Weights of a small GPT-style language model, trained from scratch on English Wikipedia: a variant of SOAP for these matrices.
Each number is 128 + 24 x the weight over its row's rms, rounded and kept within 0 to 255. Layers, rows and columns count from 0. Numbers have three digits each. The size before them is the row's rms in percent of the matrix's.

# o: layer 9 attention output (transposed), 128x96, rms 0.173, rows 8-53,72-117, columns 0-95
# v: layer 9 attention value, 64x96, rms 0.178, rows 9-54, columns 0-95
o8 096:101171086142144084124121133141124110139112120095163103138061137137126151183123112183105114128122148136126166148149159118163138144167126100170117145125154186127104146072108125130124112101116123103121141122121154104124146133122124164116101096110113144111142089146127148127170102127132104112
o72 092:135112135144142146115132149124126116072135077124110127120177067102131114096119136084115155097142130118158073114134134135107125157104150174111148175126103119127139081157134083122136155174114115142139145161121096103134134125129154149099112170125110150126118146097117146107147130089135121169
v9 091:154132107116101129123175106152107138117088110135132144081153154134115134163113168124135077121106168121111131141108099094190101124102143083116154127109152093116138132098145159136167115107153123105088120117190105140136149170138132113147156113133127118090122136172111145147155120126123120102
o9 098:101144087152142163126134127128176104142157139148112103101111160134115154115085082137143125107058122144148122095145138120096079106149106106123166100144168111099102130132153177110134135091119142130090157141155114127131147110076117129171126152126111144121130117144114126099163161128120146135
o73 100:139090204098139152168108125126138116109087112141145165127144095126134109179138122147139167133151119114071141127101130129168153118097137135114115124122100120117129129131110085160140135123103130118130103107097092148098130125146104128068132080129131113110095136102131164132121159102091109094
v10 098:117141139124109142188070111129136114165133152158118137126135125138077137142156115126155126100154130110129125142110094105153179114077093113129133091183135139123098114107137128081155123147133163131111129146122142119122122105104106143112090137125164103110122147115136104135111078113190089145
o10 093:139136132124122143180074109075102157103154149113102138126115132090124086155112127115158105195180123122145127067111142118140153153126143127125119113130129114144147132100120164135125126155124134149062129144126153099129140136162153108116084137135180141101117151146099129128099132119156122117
o74 103:102123115129107109088121148137124151159094113145122124119142169145173122120128163145128117065067100113133113137105149156130102164123114118122095129127133108138103139084124098132157108117146120096153085083120106170117131124125099141127128116169092118121147126116156140162169099151141084079
v11 094:160132142109134102099129134124152134125142134152141127204149115079108148113116163141117129089102088151094101163157089122153093127141151090106149156135140088105150098160137126111138110152109096126101134137098132103103111154124084085151115124120147155102126188161149122133141130133114132142
o11 099:101155096119173123158115141110131111128105137128140106154130133091100070124141144118130081072135102146137155105170135119138121128085159085127142131109158112141131127114114120133115126121099106100161103117174141172141138107112112069140147106126104106127113135127123142150150053157147129105
o75 097:131145160153106121095128152125097094125132069160111126079085124139117123120131133112122139163128141127136161120117118106145120112134096146182136150125101162119089106138145169123116109096189140166084127093105113112147154107113122167104138170088167139122105112129146120140125157111126105090
v12 089:119108136179147082109142133118151112141130139125157128104154072093143097132150124080130085148123176138133129131150109220153154150099117120094111126166137112122110132136120122123108167137118122117137115130090138120151145119151121162138127149150133126085078140134132096118098126133152132085
o12 094:139114087133114101152115137115148091137182099124148136139181120080078091155134129082132147123135099145139102134125130098116111109086114134093125102142133103155130150121132126173144136147100111146140106138124125085129133104112133081129145157081163141145164092076119110147113122103117161128
o76 095:118085119121132152081170130125091170122109136088118133111104150176155102097130146149110145134129143100120114077129151140142105110185116096106124150114138118096146137163125117133124137154135118130120128123124142177130168115138155162111107119159099112099081143176163142131143118139181156149
v13 098:152143134135127118130119121130126142147123147117115113119153192067154155130076137155145120082149078139150130137134121156146127138093114142102135116134143115106127131141192168105116133175121129112168146127179114150106120128116138095121181152100154096141095123111100146116129135163133082121
o13 103:133173155098095128141134103132167156105134067133146097104139083105126163179104105127132116115149133145109188122136155125180136162126113174120116139104128127079141138154151171147094167102122129113142135105128139129143119147089122147122106093145099148143121162141142126113119113111121095141
o77 101:133112127141161115094158172116139122164103194142110127142083151161084082146135116125143137144107133122116128147086137189106122138094130107129131127139121121135130160145102134108137116111160112105083122145090097125122150088129104126109171137137133087100140145111104086128158091162150109117
v14 094:117113123135144112149130136122131097153153146125136114133126102124142129101119119133153127144120097136113151114066153130165142128161140129132126160110115106165125115143103129110148147113125109166121155081153093069147110139116173132133167118160100181135129124159112107089104160085204132166
o14 094:126165098132104141127160144110137128151094073118094125140118123147124126056192147090099129145113107130135143132117158115116126115126107130137102087138135114106150123099098118144100157090122131215114124084137156122118137118098144123131155123109139129111108154167136115126124130122142127184
o78 097:118089158130101099149129098151136123112135156127152115121122109109128131129067168133123113119140140168123138118154135118141164123125142092119130111170124123122117124101166194116108097157135075109125135161154133151158136129121163107152140190107124094124132100108154149160139085181145147103
v15 092:146151135102144118087137108117134124108108142114149130143147144122091173138126140157140126175168100153092113118135156158133119136156163124109162132141148110168129098154163110128108157133101093109146147198130156118121129129131119073090169097109101138115090119099146083134109133119106095110
o15 104:134149131100136122147144171179118140104142114147107095132156099122107108155101182134125131105092115149131143159135142096109146167137121126140142145080155112069148131116075125150123161163110106084135112100151134189136169107097137110114159135088126154107122121136124094126128114143149137133
o79 082:109120129116119133142115128120116137145144102102148169100046098123120088080145095131158108112097118093120128115147080117119138148143126147162106146131124085127142130170138135114133108113088153148127143108127171087142112098129132168125100172144129090151142127129138125086086121078132114116
v16 098:132121121134173137157121098155144122156105097095111121099109155103146104135142081126117150120097119124142114178118113115133135135151146140144101122149162176122100139155122075157092155152114130101111141141133128138141136164151088115144158115107112128076129125160096153188068134133102105139
o16 101:155086129137151164127100053124190106138089133119131128118141133119132110129171102121114156124134143103135178135094111103156109122082098099110091122132129074138113093131138119143127140108137131110130156121162095103126142103106083092128129140079125119109135121110138110094121101126099101151
o80 103:107165146124130119128181142093088148136172121107146112169162120147109167156112153097123080109168081135097090122106111141144132130145169151108107144142169140140155122113116122127091100135117169123096140129121136136129123154131137145154090106158146133168156154136114146147159119131130112187
v17 104:114154134077112133148139120073108117113121176131129120142121098095147076123128115136134126165133161113131086119132154138100159138105129103129116167113153134182143171112124163143085158144066123138120099120118167131111126146116109123140140163104140148109113099133104132155140132126170077160
o17 096:125150142077095094115110141146119127081160117160091111114171145108130089135141134147101109118138173133131136130109136166144126146104078175105164149130131163159109107136109154122066150144115157149117121123110136096119121147124089090113104109113179135135135124154135143119151175139156113118
o81 104:116145125139118114129139148158150128131119123123126170159117084136117182116090114107158089149092093133142123100171125152082107098125134093119135114136130095135133128126130130143159095169124167163149146130146107126205115133111141122130142090133115109138114150100140101073116158119178149152
v18 107:088141132132120122086130112117139119131168125125142091133158089136120136100106158151131152105176111119121139141133128144087113102136122125125107113158082163118142168096136120146123125149119115151104122146131225130104114097154134116135096155148118143145129117161081084125156154110131171163
o18 099:100073147140104117108108154182099108154147121140118125134100100156107117121122151123136141165103136148092151106100133116113113110117114176152148122080103156138170123102112113152134141137163128157118150147121144168154162119143169131130138105160175148117132066157137094138136127148124083124
o82 093:132124061170108130108136121117115109114133132125136145084135136142123124150118159104092100119162113098167123157161155163143119142142183126133115170148119134142067148135148120081156081129112157133130118105105129095109123165113085118126133143099106109136114164105099151130132173139155152119
v19 100:123111133154125134095138080122143113140140122152126147135105131155113105115173117123117133128134121125209094128155133140094144166110146129185136094125083130136138132162149131148109149144122098155117092143143143141088093139133134205132156072133159124140132112100119135142100152138105094134
o19 090:117132119104154123148148140160132117123102164156149083147130118162101133149134114143149140161131131128146141130140142103140165135074107093101130122091105139182162134150145121141110137162156128130137157152148127103050129136152060145154139094113121103088118134125133103171119127087131149109
o83 111:144081146130107139109108121110088176129164112116084179167152104123151116100133111086127145107151142120083131143121155174108113133145138138150144152168130096162129118101098098156157117095115142116137122118121131108156112107159143103139170106131112155153160176151127109106117128152137119173
v20 111:142121155139101126137158120111123106137132153121125104128092126175111112126150136172110130159105136177127152112125144150122120092150163124141138167117179074102114135101108142142117180085157150133112125140113133118117170132106126109136105138137062092113081160130134127114116140182173135128
o20 092:118141132180129136113123093136110118144085138115143114124127142130093090149106148138134119109119119119141150179095145092102068125163161130135156159124181132111136125130114181144162153117147137141098120152135133140166129082121122065146152148127167159107112116100157114146117122168117159114
o84 117:120157073077138110134112146150186172129164127118133107108147127132153154090140119128140156145142139128103109066128140126151162131106129140130152081197112135159138155150145124143109140116132107180127141125114126145126127148141120112121099154130144109094171075156093113130120126114106130105
v21 103:167129124123134174145125088138156139080120158108096144142161133132132115134131175167134099083133150109124111128118097141110132123118173152139141107152126140066124136181115114137132154119117117138093108134111116102068111158108130152096140139117133120132086174163106119114165095126154093127
o21 097:141147144121123108171147097145150178144113096097099183138132137088146112145106131128155090152116161102134124115121154121113121098126143098157141102151136093119117114134139128126125103120141190138137154117150110115123151117127125125067143123120126143128114128118044090166111083163121154123
o85 097:136119099088120136114106190159111125117117142146125106130103095135117090151148096074136123160189141161126150140111150149123133146146103114110117143115083113188121105145155114131149141087144137136148124116141135141151128141130076114147129119132139120120144115141173139086114176083142141084
v22 095:097160169149144144195154106105152114141133131098131134136156117101088115140160144112079142129098141135119134159158154123126109142106116137122145133163148161073123103104150115141136142157120126063116131161116144121137159150116123112110143099119126116143148095174154145095098093097111115166
o22 102:127155154125154093151119119137131107120118133104148126159135178122152118164112088129136072110129124123097104159098167151113099086072144101165144155143138129132157119131120115171134103131093114130104170161104115148127127132083087185129087110126125172153142105139130119105139138133134117144
o86 098:082132121108148141056145110158138129145138134134093123110145128144144141115131139111151136128148097130125200103123057124127113142149100101095113125119149111114088153133119130097090108151161136113160139075127116096115133146199137132141151139106091105125110155125113146147118105122117111118
v23 099:109127128140148098086111129138141104108080129133126132141154101115134128147136131129151087125166117121125137122117135100104138131089148108154106160090179128122088148115170106178073157177142113137136089146127066163121125142119094101132131174134144112103152140146097131102105097142122112152
o23 093:118132140137142130121138167127129137126150142142100129140108135107148125180095128122128062123157114135158118124135120106111137115139093145117146140134118086094180154140110131130086179112143085112099074154166112068120136110125105109096137131143141196098137149131144116125150143138117080124
o87 098:147133121132147146130113108079125111122140153130174087140157159114086114102167142140116161155108125133124136113107136149169131098117089088118102129133164162188124097166110142172172081137129176146121133117124109144147136140121144124140132111103159119163144136081112145131137132135135145182
v24 096:125099175145174129079102112132104122144146116158137075102133168145127097110111121115151135139123130129143105151112168136133125139146114109153131148162113136084153105135140146134152120122072118171075117127105134100131158136165139164165132110130172141109164152130177140157109150109165133118
o24 099:114119099136130114112151100095159084142141159129147116146078145138134107113151097154115155119147119129152142142169128157176123105116082097103114077152102143141171152135143147136138140155133130104145146140191136111127160131129126098129151156127145143070105110170125167112140107086152128109
o88 098:112081140150110133160125148212134170127117112134135114114131124100121156106103134122104110156128122125134130141138098092130158203161164106122112133110156167144120107129162120142141154091146132148135091157074118104119106124146134134106113139133094141163105112159148088112155138137113155117
v25 111:119162129108135116169115148112144128147126113137125094115113183100168111139154145109152099167175100163187137159115128139159151099134150088116127111130159102145116148163127093126122138159131162112134122125123111115114084142075120097107127152153118105116098107105094128126175088139099119142
o25 122:163205135102124165155116134123132121138173128134150132168129111156152100126137133147122115153138132113122106125081148142150164134123113146116108163124150119119123089138150167121096202133132116113139117115126114151157125118135123118138128139189097130134156172082165096146104119131126103170
o89 091:111102103144093139129169107099159115092099133086110150134158143116085143135151139123098127103136103127161176121157125103157080131092164105165172134114119089164171180128112103149148105155130155156116114120146123146113162118108116144129132154103128149123114141159100091150113132125150125148
v26 105:150146130129099146138133107162145113103113109103159125091100106117125112137089126094164095164119117132135131169097132087160115135145130143092086109102090116109168184127160119105144135105108135153165158134091135117152134154122158145131131097097158087142110161112153146103124174109163123117
o26 107:151149144124105128162121114146140119142153102106157119108156128129164133046145133138130157132160118173114109157107140115130175121160149122106094109093102143130136169111121141115138107110101148151123164128100145116154141160085161127162118170147135161147136142137119143095172108109142131185
o90 100:127075146182129132119121157182132147146115138140102133129071141117115121094144103117142174099111110113165149134077107127123095120064120112154153094153158124104106093151111121144133151124145125124110104103175098143156120086115127128118131094134131095131150102116099153118132133121099155123
v27 103:079102109133085094108126125167147163113149113135096147133104129116165146095150125159120167138132127113131110120147135145117098150133125132090100134212130094146137142108106109166120105108133141099130103141067121125172118088104118168125146109127120113092128075142133160113136152139122127129
o27 106:122103099110169133104088115151071138126102148142162126124140131073147110135129194148121163117124131100131123149157100157146150140125130174129152133138143155145102144120140127137164134161139122105202126111151134100104128098107103117132149154111124110190116129100142138110112156107092120124
o91 100:145157129143154126115129140138141136120112103094113119109092118162129168136105101140091100174141143109154164124111187101166099114153129124151138132130149139072126130112080101124106124141101179110090125142139153128138117120120126091152123100117083127094153138141131081140168078152103115134
v28 102:189123084128136110161108151151135089135105090094116141130177146109083133118132187089135153131111123122115128149112140133116088093105134127119127139152133136113111173111128126118124108126098134117131087126189120134058080104153115127097110144125125136102127124115146134168139156123105127104
o28 106:171116114124097132148138110129147137105167137080128116086131096126099121147102197151096072116120132130118120111115115115112101143108138120165131121125087106141121113163146107116118133110077129114117139133125165174143160109120101116106140137181101133144124094098151092136160114126158168098
o92 100:106148107152174143147117142141120110150103145179121127175161147123135133158110097122136153107140096161152111167096143084121135163143137145082122193127120159109161085093144139141129099105159108141129125097143103098104115136123130124126148084096116131139107176105142123128120100132103100151
v29 099:117130141146144121168097079137149120127125179098117146174086137117131129129171138127142128152147111137144134135114126127145079127099156096109108104127105102098134103154104139123169153118134125128087125130154128167096129148115109115157109167066120161128145100102091157135135142137183129177
o29 093:092163144135098156134122112112160118166128125090128100141135156139121096152093141154095113110153158152113128109134147136102077132094160119159105129097126149150135120133127105133103081074149121129091114103169120100138157109148113151117092128172143177091131138117168158142120109150147108154
o93 092:118118167115104144135055110114129125095156149132143134115116108146134172120124145129136097160130095118140149153077140123135149109151115122172132136158125122091142088081131138118148170150098186125129156148118151142153118119088132133144162119158128122127158163108104093133117126170144129072
v30 098:101114116108147089138112162132123119173119084135133095141198123102143067147111156145153138138137085106138124146093132134116152149112157147118153101105182123118127114149128135143118167098123143113136149115123148159166116140112130122118155160147130136110161129089112125143162149100101110066
o30 103:139126093136147139153168127167161127101094076171116150165149108124130107118142163177148104130138133140164116105130126141125128131123130137092122114119136137096141094167159131148120191110117154132137142071117084134112081083149121114134128151122100152129126127133124166130146129115146063128
o94 096:117112121133131146134122140114128149143114157108130112073159159124097186175103133100130144116122074118085124128124099123133117122132113112097149181114120122120134119144137142146099114148142076123115106174138165062132171121118112146083088082141127145092136141122151145131120130140146164149
v31 101:099133091115147144135118120143109138154169139135124138124105087159081120117115090108164157118164105089136112151103123167126150119167124153139123133107103140126143118166174164139110160151106144132129125118057109094116104143165116143107143106119102113116190105130101122138145112175114160136
o31 102:124099116100127144091127142149141152128105116107126187178118098145182124100141128119155128160138145150147084129140123124190162115089095120135117117109134137105120115078162167158113145120148130142138111106141145180150131129137079109136139121102130112092111135174130126161121113121166152154
o95 097:147147116170115153138149116118098144108116121146106123146153148154108131072142174141115140126121140109115110149104136135087131123094151129126137153156148136151126115162091087104121102161130171166128131138170125059098073151123176114135123144134182139157113166108107129120127119151121151106
v32 101:108173121145132132096131118145158075133111159125108094086153147137129108115142120157105071112129124150089133150131131123108101119100129079145149096146149179145173130157067149141073131144132169112143118131130143108121105108135134122168152116108108133136118119119086124159139110085114145118
o32 091:130156121157159144095097132158173136154141124120130132112130131133127112173145138168104139129142134164109126123083116154098091084121132146114131121141165108101179118168161143128099152102140129150127136113115099164140139106145135119089153131145092136162146109074112161101164167075142124141
o96 121:137103148131127120153131111102125136064119158153119150109123135119143154111125106076130108144115154079151094116171131133131152185142098125140128133146096111185093142087100125097160115124114129087139134118110146122116114183104127110158106130125151131148079115160164160127130141164158134124
v33 094:154144126116174140098102136160122135110126124116076116183175138123150112150121096126108155125094143151096090119112129118107138116137129138152122132108092123147110151135165161149108135110161126094155165152130116134162170137177094096132107143155181116154087076144149138129107124123125154129
o33 085:138116147156146161096153159085129159111130147150128104109144088136127150084140120140194131093138139125091155135178128175107105140132134123106120129099109143116150124096154130147146118138162099168143177138109103120129088080141176132133133133128131122144175157105127133139087127129134169142
o97 096:080179143122120143147140121138137133142124104095096148159118152113133122156144110067132102158122129123141132118094109114119124122167078123117112125105132118166131147200124131101112153122119138123084100102147090113145100161094124126106113113085134089139094122093085146139173107111133109137
v34 110:157099140115136124127151118123134121135123126115109132159138135124126130171166165103114100123118138137153110129096124143171180178108114101092165122115162139120119136082138141148146134098133146133178097121113072115101138083102148104107138173127081159158161092106133130118084142159145133114
o34 119:181172097156151150148138105113096138115122150142058133127105114117132155164122091090132093131142125105134074159131094104123151130130122177130144120128124136121128127163141144160148104084102132123135071115123148151135091078107127132135116128148144129139136112147158169142117155107150165117
o98 096:119104158078107142092123165159155110142160117096178130108129115084130081123123157172125111129100109153144126140091149150123142129120140095134122122141127122089122117151125142098087152178132127107108154121100147111151130167161178111099137144141144106098099117102107068128143137147129127151
v35 101:102128125135138137096145116128181112129097156126112092137152119114124180095130154102078135150142111148096119119093117145131097119188132154125142107081119152103127109103115136116159111138160122183116128129118137160161128127139122121127163140069083069156119123129144150134155148131090117131
o35 104:113148130137138118107136115154137155117054111153173106150115123112105132157140144126134124112108128146108120127115122154116135122180129104135110132098119166072154121151097105139160125135089128134140156153111141180184154109145118153128153132137187144086135125118111176134134111120067133108
o99 099:155100159140079141130152083120121082146148133093145110098132144156112115151153116113176126160154140103142130161133126139151116111095148146147136123126108081128137134109148183110102141119121125131148117102149070093093129142102141123124109107183099175162121138152088115123153125158145141147
v36 098:113137136142141145145107076126104171156130120103117081171137028116096131111144165142133144163134100133122137136114108122153116120169116134145103158175122160125126125126144139156090088104161133113161114139128136128149145113118117123122147119136170154114130108141156147157142167173118128117
o36 093:115103113141132114131175157175111137131126144082164098157101125139120145109135142092141124124126121155115081131132074107153121133109104066131130125097144167113133150106105110166161152094133115123159086116078089141126116136127133122168114119108119125131137056105096150145124118154139119131
o100 092:073115099112116138138102137153116142126110116136154130101156124129148112185124128157122115147124134133101149137112133096112135127132153173100130160170130137153150121078133130110082094151162206134099164107135125126115155151107107094089117107088116121121151172105145143085134131137141156133
v37 100:125100066128129154092144118151140107140133149127104120070147126112172116137101134173108155187137130116121130129112169139105133114129187107104123113158131114130121166133145176155140116126076117134122143120123108186149129100173093113104160146134135160100118142122126126114099104131118105145
o37 097:124090131141153176127130097135136118102121098158148110114122108098110099130118174160104159121107145095140114139154102131134106127129187129122150133113122067105080111121111174132115179157099115129141183094101148117126150107114109110113136141155118150163150136159156129151107162146129096130
o101 104:135134159081130104141154109129130129130069172153115145159134131128148146133135094130135052154109092153122125137109172188134176139131078094161106132118142160097171092140122087120143119130124160158145130136124095124155099156127108137109140119133122111148115112112125099117140109118124148111
v38 096:151144143136139099118120088111184143134083159141133123102132107138127136069111132123119172127148084148170111166147110121106085132160114135114102097123121104131170155140097165164113164121124125111099132102138147124109136154081125121081114134100131157109181119117153129117161131140108110104
o38 098:109120128147116148089099079144163072156067118150156087133140154147136125147136162149122142164152124158126139150128103136146111086119137089131154151112131183118131105144123118093130166104123103128132152077134134170135119130150113099124142168143105162100147114131123159160139134158105140145
o102 099:123106143141151149131129162082118152132162115100098136132081139091107104115100124158118138101131131150148181087155133133137122139124151136103143169106091083151106124119143104151120132136131160133146122158156123133153142141148102137191130081112145094118111159150144085070104148112139104108
v39 088:141140173149094104158125103118160107132146121135146110169130151154087078167154092096149109104143086100102153106155096146125140129108154107141140147128111091138117144127080119136154117129141114134103145106111138144139139183152157095140129135136137137142116085124096142099124077158147083142
o39 100:102138150133134128138112164092135175139154164134146137138181130155097164140124113136158119107123108138124127106127162129131103119120100140109143169141115110157134138109151179147119116107179114121087168127110142121147144098193134153148091105131181155109102149138132139154096108136176102138
o103 110:171136117097135128099144125089115100123121088122096165154079127102168127104115112085091158134127104131124133125135116121145126147133167102135148117158147112097153112140109130136137142163152151122130114173155096116102157154107113167127164173115103111136195109142114138096129150157078116131
v40 100:112154129089134118119113129101106055098121135106087122164138137156109103128142136134130142089156136082108162114122107160125126110133096150144113115112096100110127116168145090113182109161145138163131129192093116146110156137121151140106115138155139153146135160136089174128136118116127161138
o40 112:109155136099115108124116186099098148158108185118119128144114153109153113128129132080130110118135113085120134084124121132121125123143081133101112079129123124136123127123115098118133118139177138179083152162109178134126119118143139138098135135078118160107139123136136139124083067167149129126
o104 098:125099107150120140152103101146156124111143118133118145115157110115095120176124143150103136131135135173143106126111107098108127116139149087180139182091106100138072142132114096109124129112108145102099136137136091085077142060078117131140102127133153138163121112135133129119122154104123169115
v41 096:135157145096131131151077142178115168151157145091111149139128160073111133119137119167114165116123144139139142100087154109104121123127150123134135095147133124140139130098145141119170143078158111132115107072141131101126109118211137113106097137097101125145142111137098133153140117109143146110
o41 086:169123124162133170137154102106129106157165096135098096142128130136141116080107166133147161101083177090118181104133159136135107132139136137126116100120139159153132123145148083111140089123132130141124114083110101138119132162102160131063135106142127110098111153129114098135135140103130104092
o105 098:121155107116070132140126166114148170099125121102117118104182152132146122136149157154119116173169076120126093161126134114144139157129155155124110146144145079085079134115165164106119154113101150102138137128125154098121127106143127091148106129145117097144135114074123120145136102156117146108
v42 101:127201133126157101129140086123124117139114126158118192124124127123085114137136129124102135128165120137154155172127142103126101112121080159117132129152159153131137149155140098145078103095152091149110115097067145121139140093106134138119142127113114089121099143150134168107087117153116119120
o42 103:155146146165121132107182144156121079118134108065137124094092184084118116157150092141129109147132112131135117113106107093128136123117094125123170104131145123112139162177097148135110109115134114138155143106120127133108108125094094072144118105111134136123175114141111113099126112180113132138
o106 099:121166113103158089139097102106100181156125131132121108159144109128155080096152157118127170091140144110165141166121125118111111167156144137132160176129120107139083113095111107102139143155147154115122119164136127140098126135153144151167107129123108111146104123082101131148160136083106126100
v43 119:142152128129145118130125157134133090127127142113145104097126179093108125146129131129058156148154129076120150109115123129177132084108152123156098126152125099166084125108146110145140110158109103082131121098135120099090125141121120141120148128056100137108084157092127167129131130114116115124
o43 111:127218141098146118136139132121141095145141119107159113114155159121121120168114160146149114113121103100089185131147119131132089158126121151116097120110132132132118118156133175094103148123098113106111134101088130154162126147096152134118172141127104116090111129141127102065156117106110133136
o107 111:110096098150124156126159082138112139119151127146122115141128134143126122116117172139097120162135129175102116144103167156124166117149123172132129142111128172122150131107123107131114093127124178139162127143169134097074116109150096100112106117156093150177158116085160135175113132138116167110
v44 106:134135114096119129105119093112090101105192139162103148142133119128121160101112119105163137080172138148125146110137153177158112160104160118122075149132103127123124075108136134098152153093118164152113106090152122132133151140102088116114092097126107140120096111100158141136119125143143150110
o44 107:101076149173143128168123149161131157104152106133104148129128147101099168159087127109109132102110154172098138078098117107131126148135109111119104135154100153158179129125141140114137149119103113146122119128134142145103109130122153136089127153085095096109153132189145174122137117122141163149
o108 103:139186113105141128115135100115140120127088121103137101123132084144127099123138178170168090132116122069156109170134144085147110116118186143161175098118109133122125133154170076145161118123084115153144117153125118151157117094124143138123136115106132147132108139119135098143126129129117109098
v45 100:122159096153176133087149146197150116119123077137123110124155106113151110111105156128105184111146194177099119137130113139078145109143105134088136151128158153159164142134128114124136132143127107115127128184122117158133101126143149123084119119136152110126151115128124126140124113132131173130
o45 088:183102141121155097124141118131113132128136141122100119125108111103115121114192169130076160157183144130135139125116133123113086084131152134136153138134117138118133175141107124101123130163081139108135112115117144164131121087144133130098129130128113125096146085077152088158078143137103150096
o109 105:133138132152180174130124090126132110131124116120097141129162146159123146126092109099127128166038112131133120143112125107142143108134121142140125123105193116129095108162126143122121113114161104096156109118104102104109127138076126132131151145090105131165083157139107168095152153110124136125
v46 101:149104094114150163126129158119116132129126109160161131146146162054115109050139111122128114141140112119133104157102076078124139134127171119122137119141109123131110095126153104162157122092182131124131163130150129111098120130121136134118158139133130133107187111117136133098140152127159171137
o46 089:122122169099130156150137117170128113138099082152119154109123112148141122109093100143126116138097130119142127135141147129146173104102144103131076157115130153137127123150147122144140105144123119169148111092134152090122112118164138074132168120151100068126122185163145081163152118107163141128
o110 096:129070143149093157158099077108166125146139134118132142123114123121100103187149172156097139163123098162125107138127126126151091158157095161127125115142165155111127099088137145120057144129144138108100121114158133139105132111134088142126090132117127137101150097116127146152126150109116103141
v47 106:112152156102123133125144096120142161148116096108122179144112171099136137130161111134126153125105119124117085154150128114115106116153087098134157103115154103119137075091134158138157163155152123167135154139130118101159143174096109170095159169137112095133116151150140121100122170101153144141
o47 088:122184134115159154127118115143126103145065127129129094122121138139114107094141127102130154168111118122141122140147077153123117099123106120159156167116153145135148108135084179110169090148124105112121156145143167136121111119048118111097137095095135130126098173122127106107137113138114146126
o111 113:126130113160067113116133146110166149131137127149162143114133142128087155127133122129151109102140125141133155108068139134139112103152095127069131104122118071106117136163159133133147170084113108141103069131139161109132158097126152148173148167154125157128121116145105135132157136117138085129
v48 099:127124108127136098160166118139130082130145101122169135131122145076108162136131135114146102107117130139115126126123099113130147111118098133120117095103167150170122122117106134095100129151117173123123138124087149147169184125148081144110146118124180078150135122170088154118133130120166120186
o48 099:119161137130120102131073137104131132142105111134132124126127144130079091111149058110082137153128132150122105125108132123118150133135117157132130097139134086165105160072144182113130142156101126092081118144101100153122118116121121098121099119124155174121137143111138135100147159168116088094
o112 102:130140154148098161113135099126138143133120148126135137135121119147197148164135160077130132107158138085121107195120132138121093152114127068106150098128138176099097135134086118136123089117157108146118158139166136108150125122129141157176148096154126122129138150089111137137129114165136126156
v49 105:103137163191128131118124086140132106145095085178145168098092140132116137105126162161117115147129144132149081104124122157129124128167077130096132144114130127107127105137145133123122101049142134128102163138087113150133098139100118106132156164124120128101158102143151151130089123137109117133
o49 111:131110175102168123148152064138129116104100165119151140146086139119129121139171070124112156099132113124156113184147101120138118113100125095125176115139135133089128168138091134148151154151130106151141093113120130108150162126109111134152126122148167146137136134093124146154152085151094138129
o113 098:185099144157112138142082178121136148157127074136122171098143141130121167101123139153097138162109135114139150107130152151099134132151169109120108147140123130144116100117174097124114119135141086082093127147117132116082111099133132161133112139151121076093138170153108120138107151128116102117
v50 103:119127112162117142087114153156122133131166113111127100173133107137128099101105084121191116116113151118100152085110173123149123146169125117129171105128130155098136107116140092166085116128150114127094125165108152118107121105090137131151085084135132132171135147148124123169159134122101149124
o50 093:131089147088138085141106153156089158115162134117120115128123123106169123115127138141120119107129151099124106103146163087179106167133143160136175144118113113132128149105163097085172138100157126141134083157149097148163121157167119130119129155098153098105135122133150127102133162085133134118
o114 105:091101090144135125137117106104111116118117101113127156101117138106119139142100098080177135135160137174139140160141050121121116117166103111127127124148112109152117146145137104163136151129128136124137113114145141101067135139112108134123100166060167172139115126128101146110160132134092147134
v51 103:110083162118125161146122123116125122164099087183084110132140095119147142138113096112131169167118137125132113106114169094091117101088136161132148107125149114105132105140128118139145150129184134152148108116086153115119131149149077122126128087107161135138146133155147145147139118143138175176
o51 106:119140113146112115101131115115104062101133119131110158135118103110153118101154115100127124081136103138145140127151091163124110095117158090132145140136183142150102120128098099128156148156160128145111114099142102116063123151167078106134131127112151158112076140157153139157098105107127107138
o115 104:123116089101093131118098121168135147151110135124139087169168155147129092165122111125165177154118127106128106154106108133137129181112118125093132134105068126159136130149141116073130155140112133145144118094135092108146121118103131120133147161117078136150119121086108126096119137148091173144
v52 102:115133133115131147120096122154107141157164150143151138125125089146123125135141108104160146092098160101137104155117095138070092151171166112115154121087097116140153135104127136137096130160130152097127157101139091126097138108133083205170113108140115154131112160138164103126128133137144148123
o52 101:133112112104118176098103098147118110118097116140167142131151128132146159091121149101138125162183156103165100110130110098150144151087129093111163150118136108163167109141130114078099095129135145139141120129130134140141123156105129119146147134079117139117130176129129161133128102060116165101
o116 103:123137077160148132130143136122120068066106121131075142126131096145139127082066095126142128136123116147119111126145138115151123114142124135134092100128114144120100169091126125157155162163095102159125148138154121122136124134140102100114142106153162123151108107107110151139115164135192099152
v53 091:123128060087116149157130127108125152137156104140130137107125149122149106135122125128124134123199147119167130159141094120172098118144156107138151168142143114130168112101102162074119137157138115140167145139060134161141123131136121090143111104152117140161105144158134115158139135087136134113
o53 089:124121123095168207130126140144107134155190097117157129147131129117132117127129168117138129166113069140168097137154138095125163130104098171109103181134148125133106112137103123131116104107150158152120169107133128127084104132110140101123110125132161145125105107109135116100110099144158108149
o117 102:125145171145094103161130120113163129141102129133098114093125134162130148134118103124137143082120210108093117155136131111110114157115177139128160104136113163097104117107174144139148111106123118162162119132104115129108155120118157098125145150151126132131117145194115101128161181135111131116
v54 097:145155114096132132068121105132121148119132084143094105122121161120149171080176146107108128151119170141123176098145177166142137098154130162089110104132111128099135137149092143122133121150082131109120131115134166112159088125102116129149142114119076138158116132133120148109155131116166117119